{"n_layer": 8, "d_model": 256, "n_head": 4, "n_kv_head": 4, "head_dim": 64, "d_mlp": 704, "vocab_size": 976, "activation": "swiglu", "norm": "rmsnorm", "norm_place": "pre", "norm_eps": 1e-05, "positions": "rope", "rope_base": 500000.0, "rope_fraction": 1.0, "qk_norm": true, "attn_scale": 0.125, "bias": "none", "tie_embeddings": false, "parallel_block": false, "init": "normal", "init_std_qkv": 0.0256, "init_std_o": 0.0, "init_std_up": 0.0256, "init_std_down": 0.0, "optimizer": "soap_variant", "lr": 0.00617, "beta1": 0.95, "beta2": 0.95, "weight_decay": 0.0, "lr_head": 0.0105, "grad_clip": 1.0, "warmup_steps": 43, "schedule": "wsd", "decay_fraction": 1.0, "decay_shape": "linear", "final_lr_fraction": 0.1, "batch_tokens": 131072, "seq_len": 1024, "doc_mask": false, "z_loss": 0.0001, "train_tokens": 330000000, "steps": 2518, "dataset": "wikipedia_en"}
Each number is 50 + 10 x the weight over its row's rms, rounded and kept within 0 to 99. Layers, rows and columns count from 0. The size before them is the row's rms in percent of the matrix's.

# layer 3 MLP up, 704x256, rms 0.169, rows 356-364, columns 0-255
097:36 70 49 65 38 62 71 58 27 55 42 44 38 55 63 45 42 59 43 39 55 36 55 52 39 58 30 37 37 43 51 47 37 58 49 57 50 50 54 56 35 61 35 40 42 47 60 49 54 57 61 45 51 43 53 54 55 38 28 40 41 62 60 73 67 51 57 44 37 64 58 48 53 52 55 59 49 49 50 45 57 57 41 51 36 59 37 53 47 53 41 48 60 36 43 61 43 55 58 47 49 17 51 53 45 41 43 40 65 49 51 31 52 41 76 54 41 37 54 55 49 51 50 49 48 50 31 54 69 42 56 50 51 55 40 43 52 45 39 44 66 55 66 60 38 56 45 64 47 39 44 49 50 51 44 19 51 60 42 48 56 52 32 61 48 50 48 47 44 46 51 28 59 56 44 36 45 64 47 67 58 48 62 57 47 39 37 51 61 50 51 48 39 48 62 52 62 64 40 38 50 63 53 47 40 48 47 42 52 55 19 42 42 47 40 61 41 35 53 61 58 50 56 33 46 55 42 63 65 51 46 32 53 42 37 46 63 50 51 40 28 36 54 52 30 46 34 64 59 36 48 45 58 38 40 54
099:29 48 56 53 60 32 67 49 52 67 54 34 59 36 39 65 51 54 51 54 70 60 71 64 48 56 41 46 54 56 38 27 37 51 51 37 73 59 50 33 60 58 58 54 36 64 73 42 59 48 35 62 44 47 49 52 73 49 45 58 40 48 67 62 48 47 49 56 39 35 61 37 46 50 56 63 51 51 54 63 39 32 63 48 55 62 44 47 51 45 21 36 49 58 55 50 60 45 65 73 36 53 49 64 71 63 53 55 54 39 52 58 44 48 56 52 42 57 48 58 40 43 55 48 42 76 57 45 60 45 53 49 53 43 65 40 54 56 37 40 45 57 51 43 59 38 52 53 37 63 63 60 73 45 34 56 53 47 57 47 65 33 51 63 38 48 50 51 35 45 40 39 44 45 61 41 46 50 68 54 35 65 40 45 47 43 40 57 45 53 39 46 58 56 49 59 48 63 51 52 63 52 52 63 51 67 52 52 49 55 51 33 37 48 56 49 36 51 35 45 43 41 32 45 51 61 56 60 52 61 42 56 71 41 62 46 61 59 33 49 41 58 62 47 40 58 50 40 40 54 59 49 43 51 54 42
096:47 55 51 57 53 30 47 63 42 30 43 46 60 62 53 58 73 46 56 49 64 62 34 63 36 60 59 38 61 52 50 52 59 51 74 46 49 62 66 46 69 54 64 43 45 40 48 57 48 52 44 65 59 49 65 69 44 51 54 60 59 58 49 48 45 60 39 40 72 56 54 57 44 44 56 64 52 70 61 43 72 32 46 33 64 33 63 36 40 41 54 53 49 46 41 41 42 47 66 51 42 61 53 31 65 37 45 47 54 56 71 22 48 45 52 46 52 45 45 44 52 47 37 51 45 48 43 65 47 51 39 38 58 67 61 57 58 47 41 43 34 54 54 73 58 45 54 37 54 43 55 46 31 53 57 55 50 61 54 51 60 46 57 50 57 66 51 52 38 47 59 47 34 48 46 52 31 37 41 44 48 47 51 37 51 46 57 33 51 45 51 59 42 48 42 36 41 41 45 49 68 60 45 47 44 59 43 76 65 42 38 64 39 45 51 50 48 53 37 44 58 56 43 57 59 57 57 40 53 49 58 49 52 44 77 61 63 56 44 29 56 68 46 58 57 51 52 49 43 58 42 55 34 65 58 66
098:43 34 35 51 46 58 41 57 55 48 64 32 53 38 61 65 50 44 45 52 42 47 40 47 56 46 69 60 52 43 43 31 57 58 67 49 54 57 46 37 64 64 55 50 41 67 42 50 52 61 49 47 63 65 63 44 60 45 51 57 48 64 57 42 45 62 57 47 54 55 63 59 48 29 73 58 68 45 49 41 52 46 68 61 51 52 62 58 62 61 46 65 55 48 56 57 53 66 25 54 54 79 41 37 63 39 48 49 39 52 47 52 37 47 44 58 49 43 49 53 36 64 44 72 70 65 47 59 33 32 61 40 41 42 48 48 60 40 49 47 49 63 38 57 35 54 70 36 73 61 42 43 51 35 55 61 61 54 53 26 69 56 57 48 43 50 54 43 43 52 43 52 46 45 41 45 55 18 43 49 54 60 49 39 52 66 59 59 43 51 52 53 52 52 45 43 48 57 63 50 45 39 45 54 44 57 58 46 44 39 36 26 67 33 57 54 41 58 48 52 69 52 42 45 38 47 48 30 35 26 53 52 49 51 40 47 64 51 59 50 45 56 55 54 55 30 43 61 53 49 49 56 49 56 49 51
093:39 47 76 46 47 42 56 64 53 75 55 65 47 65 75 53 55 71 57 49 59 39 67 44 52 46 38 52 47 37 53 52 54 54 35 60 47 32 39 55 44 59 43 48 43 51 39 53 51 48 51 54 61 40 69 54 58 62 53 46 59 47 34 56 56 47 44 47 54 53 56 35 32 29 64 41 58 62 33 54 44 41 49 46 54 63 41 50 58 44 46 66 37 45 56 32 52 54 45 55 42 32 51 36 50 62 62 48 59 58 50 57 41 59 58 46 41 56 47 39 60 58 38 46 36 55 52 69 61 49 48 30 59 54 56 61 47 56 66 54 43 41 57 53 37 57 53 25 60 53 62 58 44 44 42 41 48 50 50 66 46 36 51 57 42 54 48 56 39 48 57 41 54 52 70 56 47 46 52 61 61 45 55 45 44 64 81 51 51 51 54 42 48 56 57 58 43 42 41 71 66 39 49 62 45 51 41 54 50 54 40 49 61 63 48 50 55 52 38 72 34 50 44 62 55 52 47 57 37 44 63 48 38 38 31 40 67 71 55 76 46 61 45 72 72 54 59 57 47 40 50 58 57 70 57 54
101:43 57 48 34 42 56 26 57 36 41 59 63 56 57 51 46 49 41 40 48 53 41 64 45 52 35 42 25 37 51 41 57 37 40 40 45 45 49 38 50 63 48 44 45 52 22 61 54 54 59 56 47 47 59 44 69 44 39 63 62 41 35 44 55 40 29 34 67 51 43 38 44 66 57 44 54 38 56 49 61 50 60 56 51 46 52 41 51 60 57 66 54 46 51 33 48 54 66 60 56 53 66 64 57 68 31 40 59 48 49 58 37 47 62 53 52 64 48 61 56 57 54 56 58 50 54 72 45 54 47 34 60 51 29 41 61 66 49 54 46 35 52 82 48 47 63 46 59 49 53 49 49 51 59 44 56 43 51 47 34 50 53 60 62 57 52 51 56 52 61 30 46 50 68 45 40 61 50 47 46 46 44 43 60 77 43 53 47 27 55 42 55 36 54 53 64 46 26 79 51 43 59 50 42 47 59 65 43 39 46 38 37 61 50 47 31 34 46 56 39 58 54 60 64 72 54 38 50 43 55 56 58 52 43 46 35 67 62 58 50 48 53 48 59 46 56 55 42 59 49 57 59 60 50 47 52
108:45 51 39 54 40 57 45 38 69 57 55 69 62 44 58 47 36 40 30 51 46 32 48 46 43 67 38 69 59 59 68 55 34 65 35 61 61 54 59 67 59 55 54 61 43 56 64 48 43 68 57 54 56 61 49 36 47 75 59 38 62 55 48 51 32 40 48 45 51 57 50 39 37 48 44 48 32 57 33 48 47 52 50 39 45 57 54 54 48 51 41 50 71 40 46 58 47 45 33 58 38 62 52 48 47 60 40 37 37 39 53 49 59 61 65 54 43 48 63 48 60 50 54 77 52 63 49 31 53 44 50 61 40 59 55 43 49 42 44 60 57 51 47 43 56 39 43 56 43 52 42 66 41 71 64 56 64 49 58 47 41 51 81 58 42 42 51 58 38 57 58 55 36 54 42 55 45 61 44 46 40 48 46 43 54 56 32 48 63 57 74 44 51 43 37 47 45 36 50 54 56 48 61 44 52 58 50 59 46 31 49 38 38 42 29 46 49 65 54 39 51 57 37 53 60 50 60 55 40 54 56 66 36 38 57 54 66 27 58 71 48 38 42 60 53 51 59 52 51 47 33 36 48 57 66 39
099:54 34 60 44 31 51 42 50 48 57 60 76 54 46 61 52 52 57 39 55 40 55 65 49 59 41 40 46 55 52 48 62 45 33 52 44 43 50 45 48 66 32 36 64 69 36 45 55 43 36 48 57 47 47 53 61 53 56 41 38 55 48 44 27 33 64 51 68 64 61 60 32 62 44 55 46 30 76 64 61 59 57 55 57 50 48 54 60 49 50 47 43 41 46 40 41 43 46 38 49 53 63 54 45 33 43 69 45 59 61 52 36 49 46 38 40 42 36 40 48 49 58 33 50 36 29 54 51 49 60 46 55 61 53 40 49 60 58 53 56 55 29 53 50 35 53 50 64 33 38 41 47 45 44 42 39 45 60 64 66 51 46 33 45 69 47 59 57 55 42 46 45 37 34 44 47 54 48 51 46 45 68 48 44 33 50 59 55 37 37 71 54 71 50 60 35 36 43 55 30 42 47 44 21 58 44 49 66 56 63 45 41 54 62 49 37 45 55 62 63 29 42 35 61 36 43 39 59 53 59 52 57 37 54 54 35 46 50 45 46 57 63 50 57 46 51 37 54 63 49 45 55 45 42 54 53
100:64 49 51 48 61 32 41 59 38 74 50 58 55 42 54 49 56 41 50 49 40 52 45 36 55 55 60 50 52 56 41 30 50 49 45 64 45 53 52 52 66 63 52 42 50 66 56 50 60 33 39 32 55 52 57 59 60 56 64 58 40 45 39 47 31 25 44 57 54 40 44 44 49 64 54 19 57 57 29 63 34 38 39 49 44 34 57 48 40 54 49 67 41 32 52 63 65 36 52 53 46 50 44 37 38 50 50 36 50 44 45 37 66 49 56 55 45 41 53 52 29 25 29 68 43 52 47 71 43 56 63 53 51 68 61 32 49 54 51 44 50 68 71 58 49 63 52 34 48 64 48 49 55 62 53 69 61 59 52 39 49 43 45 36 66 49 66 55 43 50 48 44 38 69 65 45 51 47 46 61 56 70 54 55 56 37 21 54 60 39 46 39 42 53 41 66 34 50 43 48 54 54 41 43 55 55 45 60 60 62 61 49 52 53 61 50 57 53 49 45 45 64 45 43 53 42 29 58 52 67 49 41 37 65 43 52 55 48 43 46 59 55 47 55 52 53 48 43 52 60 59 50 48 37 48 54
# layer 3 MLP down (transposed), 704x256, rms 0.157, rows 356-364, columns 0-255
099:59 51 68 35 45 51 51 57 53 27 52 53 50 56 52 56 72 38 51 46 40 58 52 57 46 59 53 51 46 56 37 27 48 68 31 61 46 60 69 39 66 56 55 53 45 40 41 61 27 47 66 52 51 49 67 55 44 64 53 64 51 61 38 48 39 46 39 34 34 39 39 53 49 40 66 48 45 29 57 46 38 51 42 35 44 35 39 52 56 54 34 32 51 49 48 37 49 53 51 52 67 61 27 41 58 61 43 65 54 55 29 59 53 63 40 44 55 50 45 57 56 69 36 50 45 48 74 41 29 59 63 52 54 46 42 51 34 66 63 67 55 57 35 53 43 45 71 57 65 61 53 41 56 50 55 55 56 40 42 49 46 62 58 43 58 44 41 63 52 63 48 56 44 52 45 36 44 45 54 50 37 50 56 58 53 65 54 59 60 74 48 53 50 58 46 38 50 53 63 44 50 39 61 52 61 53 57 52 46 22 50 43 61 60 49 42 43 52 40 39 43 50 66 47 49 66 39 27 49 47 47 47 36 38 47 56 67 49 55 59 58 42 53 51 45 67 59 37 39 58 38 46 54 49 64 51
099:46 54 47 44 42 55 39 56 56 40 63 45 47 39 58 72 64 21 35 38 44 61 47 39 63 56 64 57 55 52 46 55 45 47 50 29 65 55 45 49 51 52 56 69 61 56 40 57 48 34 24 52 50 30 43 25 34 38 45 39 52 49 49 52 48 55 43 41 35 58 46 33 48 47 48 46 41 50 59 45 60 55 58 55 26 58 43 56 59 50 41 40 48 31 37 59 61 51 54 41 55 48 41 46 61 53 42 45 55 16 48 65 48 52 37 38 51 51 60 53 50 47 42 47 69 49 47 58 53 64 38 62 31 47 31 61 55 33 53 44 52 49 56 53 73 50 46 43 41 34 62 37 50 56 52 61 42 54 52 58 36 41 57 47 53 69 32 51 61 48 56 41 52 43 52 49 51 37 65 45 67 37 65 51 44 33 41 47 66 65 55 42 42 54 43 49 45 56 51 46 67 36 40 60 44 56 57 34 42 52 56 47 62 46 44 69 56 51 50 43 55 60 43 57 39 72 66 50 38 60 60 66 54 51 47 49 30 39 45 61 42 44 55 39 50 37 54 74 46 40 53 51 56 54 45 63
100:54 32 62 54 43 74 54 53 45 50 59 31 46 62 50 48 46 47 48 74 38 58 49 58 47 62 42 56 51 47 37 56 44 42 58 60 42 37 39 39 45 45 42 60 33 40 48 46 37 56 48 52 69 39 44 51 40 50 44 56 52 42 59 40 33 52 47 63 51 47 51 56 52 71 46 41 65 50 47 64 52 54 61 66 38 59 57 55 47 54 54 49 45 47 50 59 57 44 62 44 62 27 58 63 50 57 53 43 46 51 65 46 43 38 72 27 40 56 65 69 55 51 65 43 47 59 53 49 56 63 49 41 57 58 43 61 53 48 58 49 42 40 55 54 53 71 38 52 46 56 61 30 68 31 52 53 28 50 44 65 59 53 51 67 59 39 38 43 58 45 49 34 55 18 49 62 55 27 60 62 35 62 57 56 60 65 51 55 44 58 54 66 54 34 36 51 63 51 48 42 50 53 53 41 42 53 58 41 36 47 48 52 71 44 44 48 35 51 57 42 63 63 53 51 56 49 56 52 43 48 62 56 55 61 39 43 43 62 64 73 38 67 52 58 46 56 36 61 61 60 31 46 64 50 58 35
099:30 60 49 51 59 46 57 46 57 49 34 65 59 46 61 44 44 50 51 35 58 64 61 64 36 40 35 40 53 55 24 38 57 49 60 59 38 63 51 55 43 49 54 49 54 42 54 58 47 28 57 50 42 55 45 47 67 39 57 59 44 38 61 56 53 51 47 50 48 52 41 46 42 59 63 59 28 48 32 59 31 53 52 42 59 52 63 41 50 44 39 54 39 60 40 28 49 40 33 46 42 58 48 53 49 64 46 48 37 41 52 47 44 62 65 25 57 63 53 53 45 54 51 46 49 50 38 51 44 59 40 62 56 71 59 51 45 51 42 17 33 49 52 56 61 54 41 50 62 64 38 47 58 46 39 59 50 53 64 56 51 49 45 46 46 65 54 48 62 43 39 56 50 40 66 64 43 56 59 54 62 50 38 60 45 44 53 59 48 49 58 45 49 56 67 56 85 40 55 39 40 56 52 47 63 51 54 58 39 46 42 45 51 52 53 40 54 58 48 52 61 64 57 76 41 54 51 42 56 59 39 49 51 55 63 56 72 48 43 61 47 61 38 38 79 58 52 43 17 56 41 34 51 46 57 38
098:39 58 46 46 39 52 50 55 53 52 30 55 58 59 38 23 44 50 52 66 50 58 66 41 44 58 43 40 73 54 31 51 58 49 50 52 54 45 36 64 57 43 49 52 50 54 41 41 33 59 44 61 57 46 61 42 61 39 47 45 50 30 37 61 33 63 51 58 44 67 47 50 54 40 37 46 57 58 44 71 55 48 50 47 53 42 58 52 65 50 32 58 39 40 67 57 55 62 40 66 45 45 28 55 39 65 33 57 50 30 53 53 47 50 42 55 57 50 53 46 35 48 48 45 32 45 71 50 68 55 35 51 42 37 60 39 51 46 55 68 55 68 47 48 52 47 37 31 48 51 43 54 58 44 33 34 47 38 37 61 64 45 51 45 66 39 56 47 58 61 22 37 53 56 50 50 45 53 46 43 52 65 55 35 58 45 68 48 36 55 47 66 49 55 48 46 47 55 62 52 45 45 41 49 44 51 39 57 44 56 39 50 48 27 56 52 53 41 55 85 45 39 57 55 39 52 64 64 65 55 62 42 39 31 38 64 55 43 40 46 46 53 63 52 46 39 42 59 60 62 57 56 55 64 44 64
098:29 42 48 34 56 39 33 46 58 51 50 56 55 51 51 60 44 66 48 57 37 72 41 54 64 54 58 60 40 54 52 58 46 66 48 48 40 54 44 78 58 49 49 54 65 50 44 57 40 51 68 55 55 51 46 46 45 57 63 52 72 38 59 44 39 53 58 37 55 47 55 66 32 70 51 63 46 47 52 62 39 55 61 40 74 43 49 52 58 32 39 50 26 62 40 50 36 38 48 50 38 33 52 64 54 46 54 59 40 56 50 60 60 54 42 39 38 37 47 53 45 54 55 55 46 55 59 56 55 35 48 50 31 60 45 65 44 39 57 50 66 57 55 46 41 50 43 52 52 55 46 63 40 67 26 55 68 54 70 56 39 33 65 37 48 47 42 49 41 66 63 45 51 64 62 53 42 41 58 53 62 52 53 37 38 49 67 52 50 54 58 56 43 52 51 54 63 56 49 45 43 41 66 51 53 66 51 51 41 62 43 44 51 55 53 52 60 41 48 52 60 72 52 35 58 58 73 38 39 58 60 60 48 50 63 72 41 62 64 40 53 60 63 48 36 49 31 59 30 64 48 39 51 69 50 54
102:56 41 62 61 64 48 44 50 59 50 39 49 55 40 38 69 55 47 28 44 59 61 60 66 68 43 54 59 61 62 49 41 56 48 56 58 57 78 56 68 41 45 31 48 42 33 59 51 55 31 35 53 54 59 44 53 46 49 62 53 44 50 54 24 36 53 52 45 59 37 48 62 45 55 56 53 54 54 37 69 55 56 59 67 65 63 43 40 56 35 39 40 43 67 58 50 44 44 59 51 43 59 55 64 56 36 52 49 57 44 65 37 43 37 52 50 48 66 64 45 59 61 46 21 59 44 56 53 59 51 81 56 64 58 50 41 67 36 52 49 62 69 45 48 53 54 38 41 59 67 36 53 33 45 57 41 42 44 58 43 52 51 45 55 67 50 58 56 60 58 55 45 50 50 57 49 55 51 50 62 67 47 62 38 49 48 59 62 35 55 47 55 27 52 38 49 55 47 56 43 51 45 35 34 55 41 39 57 57 52 30 54 45 56 64 41 63 44 61 47 54 56 45 51 45 45 48 61 22 41 47 61 75 64 48 54 36 58 53 37 49 54 45 50 51 53 41 40 63 49 46 48 44 73 47 47
093:53 55 48 70 52 48 47 45 45 34 67 30 40 45 50 48 44 64 63 63 53 43 38 60 46 67 51 29 63 47 15 49 57 54 62 65 40 52 46 51 52 60 67 53 50 49 65 41 76 57 52 47 52 40 56 47 56 45 38 41 44 39 41 72 36 29 64 51 54 40 49 49 53 56 48 52 47 60 55 48 46 58 43 51 57 56 48 44 44 63 43 45 42 71 49 32 42 25 62 32 61 45 37 48 39 60 56 54 41 58 45 49 56 48 61 56 61 52 46 57 52 62 44 46 60 39 42 60 41 46 52 34 40 48 45 50 48 57 64 53 62 36 33 58 65 51 38 66 47 51 54 32 60 50 45 31 51 47 34 41 54 40 47 59 49 52 52 52 39 60 43 35 34 76 51 50 43 45 43 46 55 52 45 46 37 39 45 41 46 56 37 62 54 40 35 46 38 41 65 39 51 49 36 50 52 48 65 42 67 61 52 51 64 50 44 46 70 60 40 64 41 61 34 23 38 38 40 46 46 57 58 54 51 59 49 54 35 45 65 57 52 55 38 41 62 54 64 32 60 36 49 60 44 40 47 44
098:55 49 56 76 52 45 42 59 66 57 62 36 39 48 46 41 57 36 51 61 32 51 43 52 49 57 53 32 44 63 50 40 61 45 46 54 48 42 47 51 35 45 38 40 49 51 57 56 60 32 51 50 42 54 42 47 41 60 48 66 55 48 40 48 35 47 51 64 67 50 46 33 44 58 49 38 46 65 51 48 47 64 37 35 64 52 53 33 67 46 44 40 39 30 57 57 47 35 48 53 41 42 33 38 31 57 46 70 51 44 55 48 48 51 53 39 61 55 71 39 45 32 39 37 47 60 53 64 38 41 38 52 35 64 72 44 45 35 34 68 49 56 52 51 45 56 46 43 44 66 54 53 69 47 40 59 57 32 59 41 46 37 49 62 45 61 51 42 38 53 57 43 45 46 48 49 66 55 44 55 60 42 40 29 54 46 53 58 39 57 37 44 48 46 72 41 56 46 39 44 60 53 44 54 71 41 46 52 37 61 61 47 67 37 55 56 55 48 68 64 60 54 55 54 46 45 52 61 46 71 47 67 43 35 29 52 55 36 58 66 42 67 44 60 53 35 41 53 63 45 42 62 68 63 53 60
# layer 3 MLP gate, 704x256, rms 0.166, rows 357-365, columns 0-255
094:55 50 69 54 62 71 40 43 45 38 45 61 67 59 54 63 52 50 62 54 45 47 40 49 47 36 49 50 44 49 48 49 55 56 49 55 49 38 29 69 47 46 32 58 55 57 60 44 42 70 67 56 65 36 54 56 52 51 41 49 69 58 50 42 54 49 31 54 76 60 54 50 37 44 34 40 40 57 56 51 60 57 47 60 66 54 52 34 37 45 48 42 47 43 56 50 42 47 51 55 51 49 53 36 49 34 58 73 41 47 44 31 54 43 48 47 48 52 54 40 64 45 36 38 69 26 39 49 42 65 49 49 43 57 45 48 49 54 46 52 37 41 47 65 50 67 45 44 45 56 50 57 43 42 51 61 48 56 48 44 46 41 68 54 83 44 26 36 51 66 57 53 55 59 56 40 53 52 39 60 48 57 60 53 67 44 50 46 65 45 40 57 62 43 66 47 33 58 52 50 50 41 71 56 43 68 60 46 50 37 44 54 62 60 35 37 67 55 52 41 55 53 68 43 71 39 55 46 47 41 51 72 47 40 59 67 43 42 73 33 53 43 52 60 48 58 32 55 51 44 31 46 46 53 38 51
092:50 48 58 57 36 32 48 37 50 55 39 59 54 50 72 47 63 37 52 62 50 36 60 69 52 59 49 72 43 43 46 51 44 53 39 39 62 46 48 61 42 56 39 43 36 58 53 62 51 53 44 51 54 38 53 69 42 37 54 50 64 54 54 75 48 38 72 41 62 51 39 54 54 49 44 54 43 54 68 50 61 34 33 46 46 31 31 47 41 46 55 51 55 56 41 61 37 50 55 58 55 52 44 65 48 39 70 53 50 59 65 45 45 37 70 31 51 41 45 63 46 48 39 47 56 43 50 44 61 54 40 69 39 66 51 47 46 52 51 38 37 46 57 49 43 48 45 61 36 52 44 41 47 37 54 52 46 48 56 59 65 46 50 67 56 65 55 56 47 58 66 52 26 38 37 47 53 28 40 52 46 69 48 25 49 41 51 52 45 44 43 69 56 41 40 39 70 51 31 51 46 37 42 48 59 43 36 67 49 42 50 47 45 53 48 51 58 48 32 43 69 64 41 43 52 47 60 55 53 60 60 54 42 33 56 64 44 53 62 68 34 45 42 53 53 55 61 56 50 53 65 48 49 59 34 79
096:60 47 54 45 48 49 44 45 29 47 57 17 36 63 49 42 46 57 68 37 50 59 50 40 50 54 56 62 50 60 47 58 58 66 56 42 40 57 43 58 64 53 45 74 52 69 50 52 62 39 62 53 52 68 56 50 72 67 51 49 48 64 44 52 57 56 37 56 70 68 59 55 48 45 78 59 47 41 51 72 43 44 70 47 44 41 59 59 60 48 59 66 62 56 50 59 37 56 48 49 54 55 48 44 65 49 35 51 57 48 62 59 38 25 40 45 63 56 58 67 58 52 47 58 38 62 60 54 46 47 60 45 49 41 45 60 51 49 48 40 58 57 31 58 48 51 54 46 57 41 56 46 50 33 57 36 62 52 49 48 63 55 50 45 42 48 57 50 33 47 52 44 62 54 45 47 58 42 49 45 45 74 53 48 57 70 70 30 64 61 44 56 48 32 50 35 51 62 72 67 48 27 39 62 37 45 69 61 47 51 49 43 61 46 49 56 45 43 43 51 35 50 58 63 69 48 45 41 26 46 52 66 64 58 48 44 50 55 49 54 42 40 37 47 47 49 51 53 53 34 50 53 46 44 39 44
095:47 55 64 47 58 28 39 55 58 53 57 39 61 59 45 34 54 59 59 63 34 55 61 65 41 49 39 35 50 63 66 40 47 38 36 42 36 43 31 57 52 77 45 42 37 64 41 41 63 50 44 57 48 45 50 49 43 54 53 53 40 39 33 55 49 55 54 54 48 38 53 36 61 71 52 40 74 38 57 64 46 46 62 58 66 47 27 57 56 49 45 71 37 60 62 46 37 61 52 53 48 47 49 40 34 58 53 43 38 31 26 41 57 53 48 69 64 37 45 59 36 63 49 30 62 65 69 42 54 60 65 45 53 41 49 64 48 57 51 64 51 40 51 43 37 46 59 46 61 68 70 55 47 65 35 45 38 57 52 42 44 58 43 59 59 52 48 56 63 46 65 48 45 56 48 41 66 46 52 32 47 56 75 47 52 48 64 53 59 45 62 53 45 42 49 34 48 62 49 61 55 43 46 55 54 38 36 52 55 56 52 44 55 40 61 48 64 51 46 46 37 42 54 45 42 51 42 57 51 50 49 54 29 43 44 52 39 54 59 55 52 58 71 34 37 65 55 54 61 54 60 54 48 53 62 49
102:55 42 28 43 38 42 47 39 48 51 46 51 54 57 46 59 57 50 53 40 50 41 61 55 52 37 57 66 51 40 65 65 52 49 35 35 31 45 34 57 39 49 38 30 55 46 34 74 52 37 53 40 48 53 54 50 39 56 33 54 55 37 39 43 35 36 31 33 56 40 49 42 57 41 63 51 58 68 49 57 34 56 60 44 46 61 59 52 43 56 52 60 62 74 62 50 45 51 33 43 61 54 46 51 49 46 57 51 54 80 45 35 60 41 54 50 45 38 46 57 45 44 60 43 57 46 54 50 47 62 52 66 64 35 44 46 38 56 50 38 10 47 52 30 47 47 58 62 49 53 50 67 55 53 59 47 29 57 51 35 54 62 46 44 68 46 52 43 52 40 42 56 51 71 61 37 67 51 58 33 45 54 50 49 55 44 36 68 48 53 44 36 45 37 43 45 52 60 52 46 45 65 39 48 45 43 62 64 54 43 51 55 29 54 44 51 57 49 41 41 37 48 54 49 47 64 56 65 55 31 41 45 53 47 49 42 49 49 49 41 47 61 47 59 65 72 42 50 42 51 72 43 66 36 54 57
114:53 62 41 65 55 55 46 59 65 18 60 55 32 49 36 55 69 36 40 43 42 73 40 51 39 51 53 56 56 61 35 38 63 58 50 59 41 62 52 49 45 64 47 61 50 45 50 50 53 47 52 43 41 55 70 61 63 49 54 41 39 39 50 55 45 80 51 37 58 52 63 66 65 35 65 54 66 39 48 34 46 49 68 65 66 22 45 72 51 44 57 52 58 38 49 30 56 52 57 66 52 41 63 49 54 56 60 34 30 35 55 36 53 30 45 46 41 58 53 50 52 46 44 41 48 52 67 56 53 58 57 55 52 48 55 65 47 72 49 34 53 60 49 66 48 64 38 40 48 40 46 53 54 56 50 36 55 44 55 34 69 53 48 61 59 50 41 53 59 56 50 51 58 49 60 39 51 58 58 34 54 56 67 47 50 46 56 36 41 38 36 42 42 50 47 43 58 45 55 35 58 46 47 58 45 43 47 47 56 40 59 43 56 62 53 48 71 57 56 43 32 56 54 51 49 40 47 42 27 58 65 54 44 56 43 51 63 36 56 56 56 52 50 37 46 44 47 33 51 39 40 70 48 58 51 47
104:57 60 39 48 31 58 35 61 49 56 43 54 32 49 57 35 51 34 63 49 56 46 61 51 62 40 67 30 68 55 47 57 55 54 46 48 49 52 55 27 34 76 75 54 39 42 50 60 43 42 40 47 66 47 50 62 55 39 44 53 46 46 50 42 50 50 46 60 55 73 65 62 54 55 32 50 63 59 33 66 45 44 64 39 59 51 51 56 51 57 62 57 58 47 58 58 40 39 55 62 54 44 51 63 53 63 54 43 42 44 57 69 72 49 59 48 40 54 61 37 59 49 52 42 53 59 54 25 42 52 45 42 45 48 49 36 64 65 54 41 55 47 39 59 48 50 51 54 39 55 44 38 47 51 65 42 43 56 54 48 40 36 65 58 61 59 55 51 54 60 36 59 46 66 51 29 44 44 68 62 44 49 43 61 56 41 59 61 45 27 52 49 44 27 52 50 46 56 52 52 50 40 37 57 60 24 57 36 45 51 65 45 51 59 62 55 62 56 57 51 66 62 45 47 58 23 46 63 41 46 55 56 57 52 68 32 55 53 57 41 40 58 50 55 48 44 44 77 54 56 40 63 49 50 54 30
096:42 60 49 49 42 65 47 36 74 44 77 58 43 40 53 44 45 63 37 49 57 45 53 48 30 44 57 49 50 60 70 54 56 61 60 55 65 43 53 43 55 54 46 56 50 59 48 59 36 47 72 37 57 55 38 67 45 49 28 45 38 44 53 63 47 58 50 57 45 51 48 55 49 53 46 56 51 46 60 54 37 47 40 46 46 49 57 57 51 50 52 53 44 46 62 53 47 49 62 49 55 43 41 47 44 72 52 45 39 43 49 49 44 63 61 37 56 55 46 60 44 53 57 47 53 55 52 33 67 51 51 40 38 41 54 41 43 70 58 73 43 66 41 52 52 63 21 63 56 30 62 61 34 42 31 55 49 56 41 74 38 55 64 53 67 42 61 61 45 45 55 55 62 42 48 48 54 58 55 56 52 48 30 55 42 75 61 55 45 50 45 39 58 50 54 50 57 60 49 81 43 26 45 58 67 43 45 45 40 57 29 50 45 56 47 44 49 32 58 52 54 32 51 53 38 60 51 58 51 69 57 53 63 46 53 40 62 82 51 46 40 61 59 44 58 30 51 57 57 51 53 50 73 45 52 54
099:53 45 38 48 54 57 63 52 62 62 64 50 49 50 49 51 45 40 34 67 51 57 43 36 60 42 54 62 42 62 46 46 51 66 42 54 37 45 43 41 43 51 52 42 52 44 45 56 50 54 65 69 49 48 67 60 47 47 50 45 59 63 40 44 56 57 57 48 39 66 58 53 61 49 46 50 67 44 59 43 55 33 55 50 53 53 39 66 29 53 48 47 48 55 50 38 56 50 51 39 59 31 66 29 34 47 54 51 41 39 46 72 62 45 38 51 41 58 36 47 49 33 51 54 43 36 44 62 51 61 54 45 56 51 53 40 50 47 35 61 38 71 55 54 57 49 59 48 44 80 46 56 48 61 43 60 53 32 34 39 69 38 64 52 58 41 44 57 58 53 52 59 41 42 69 49 53 38 38 55 65 54 55 54 53 53 27 40 53 50 39 34 55 47 60 44 58 44 29 48 55 39 48 43 58 39 57 53 58 46 39 27 46 42 48 59 42 54 64 37 43 73 49 55 44 51 38 29 60 20 64 39 33 67 64 50 51 61 48 59 48 38 59 50 50 74 47 79 49 40 47 48 39 45 48 63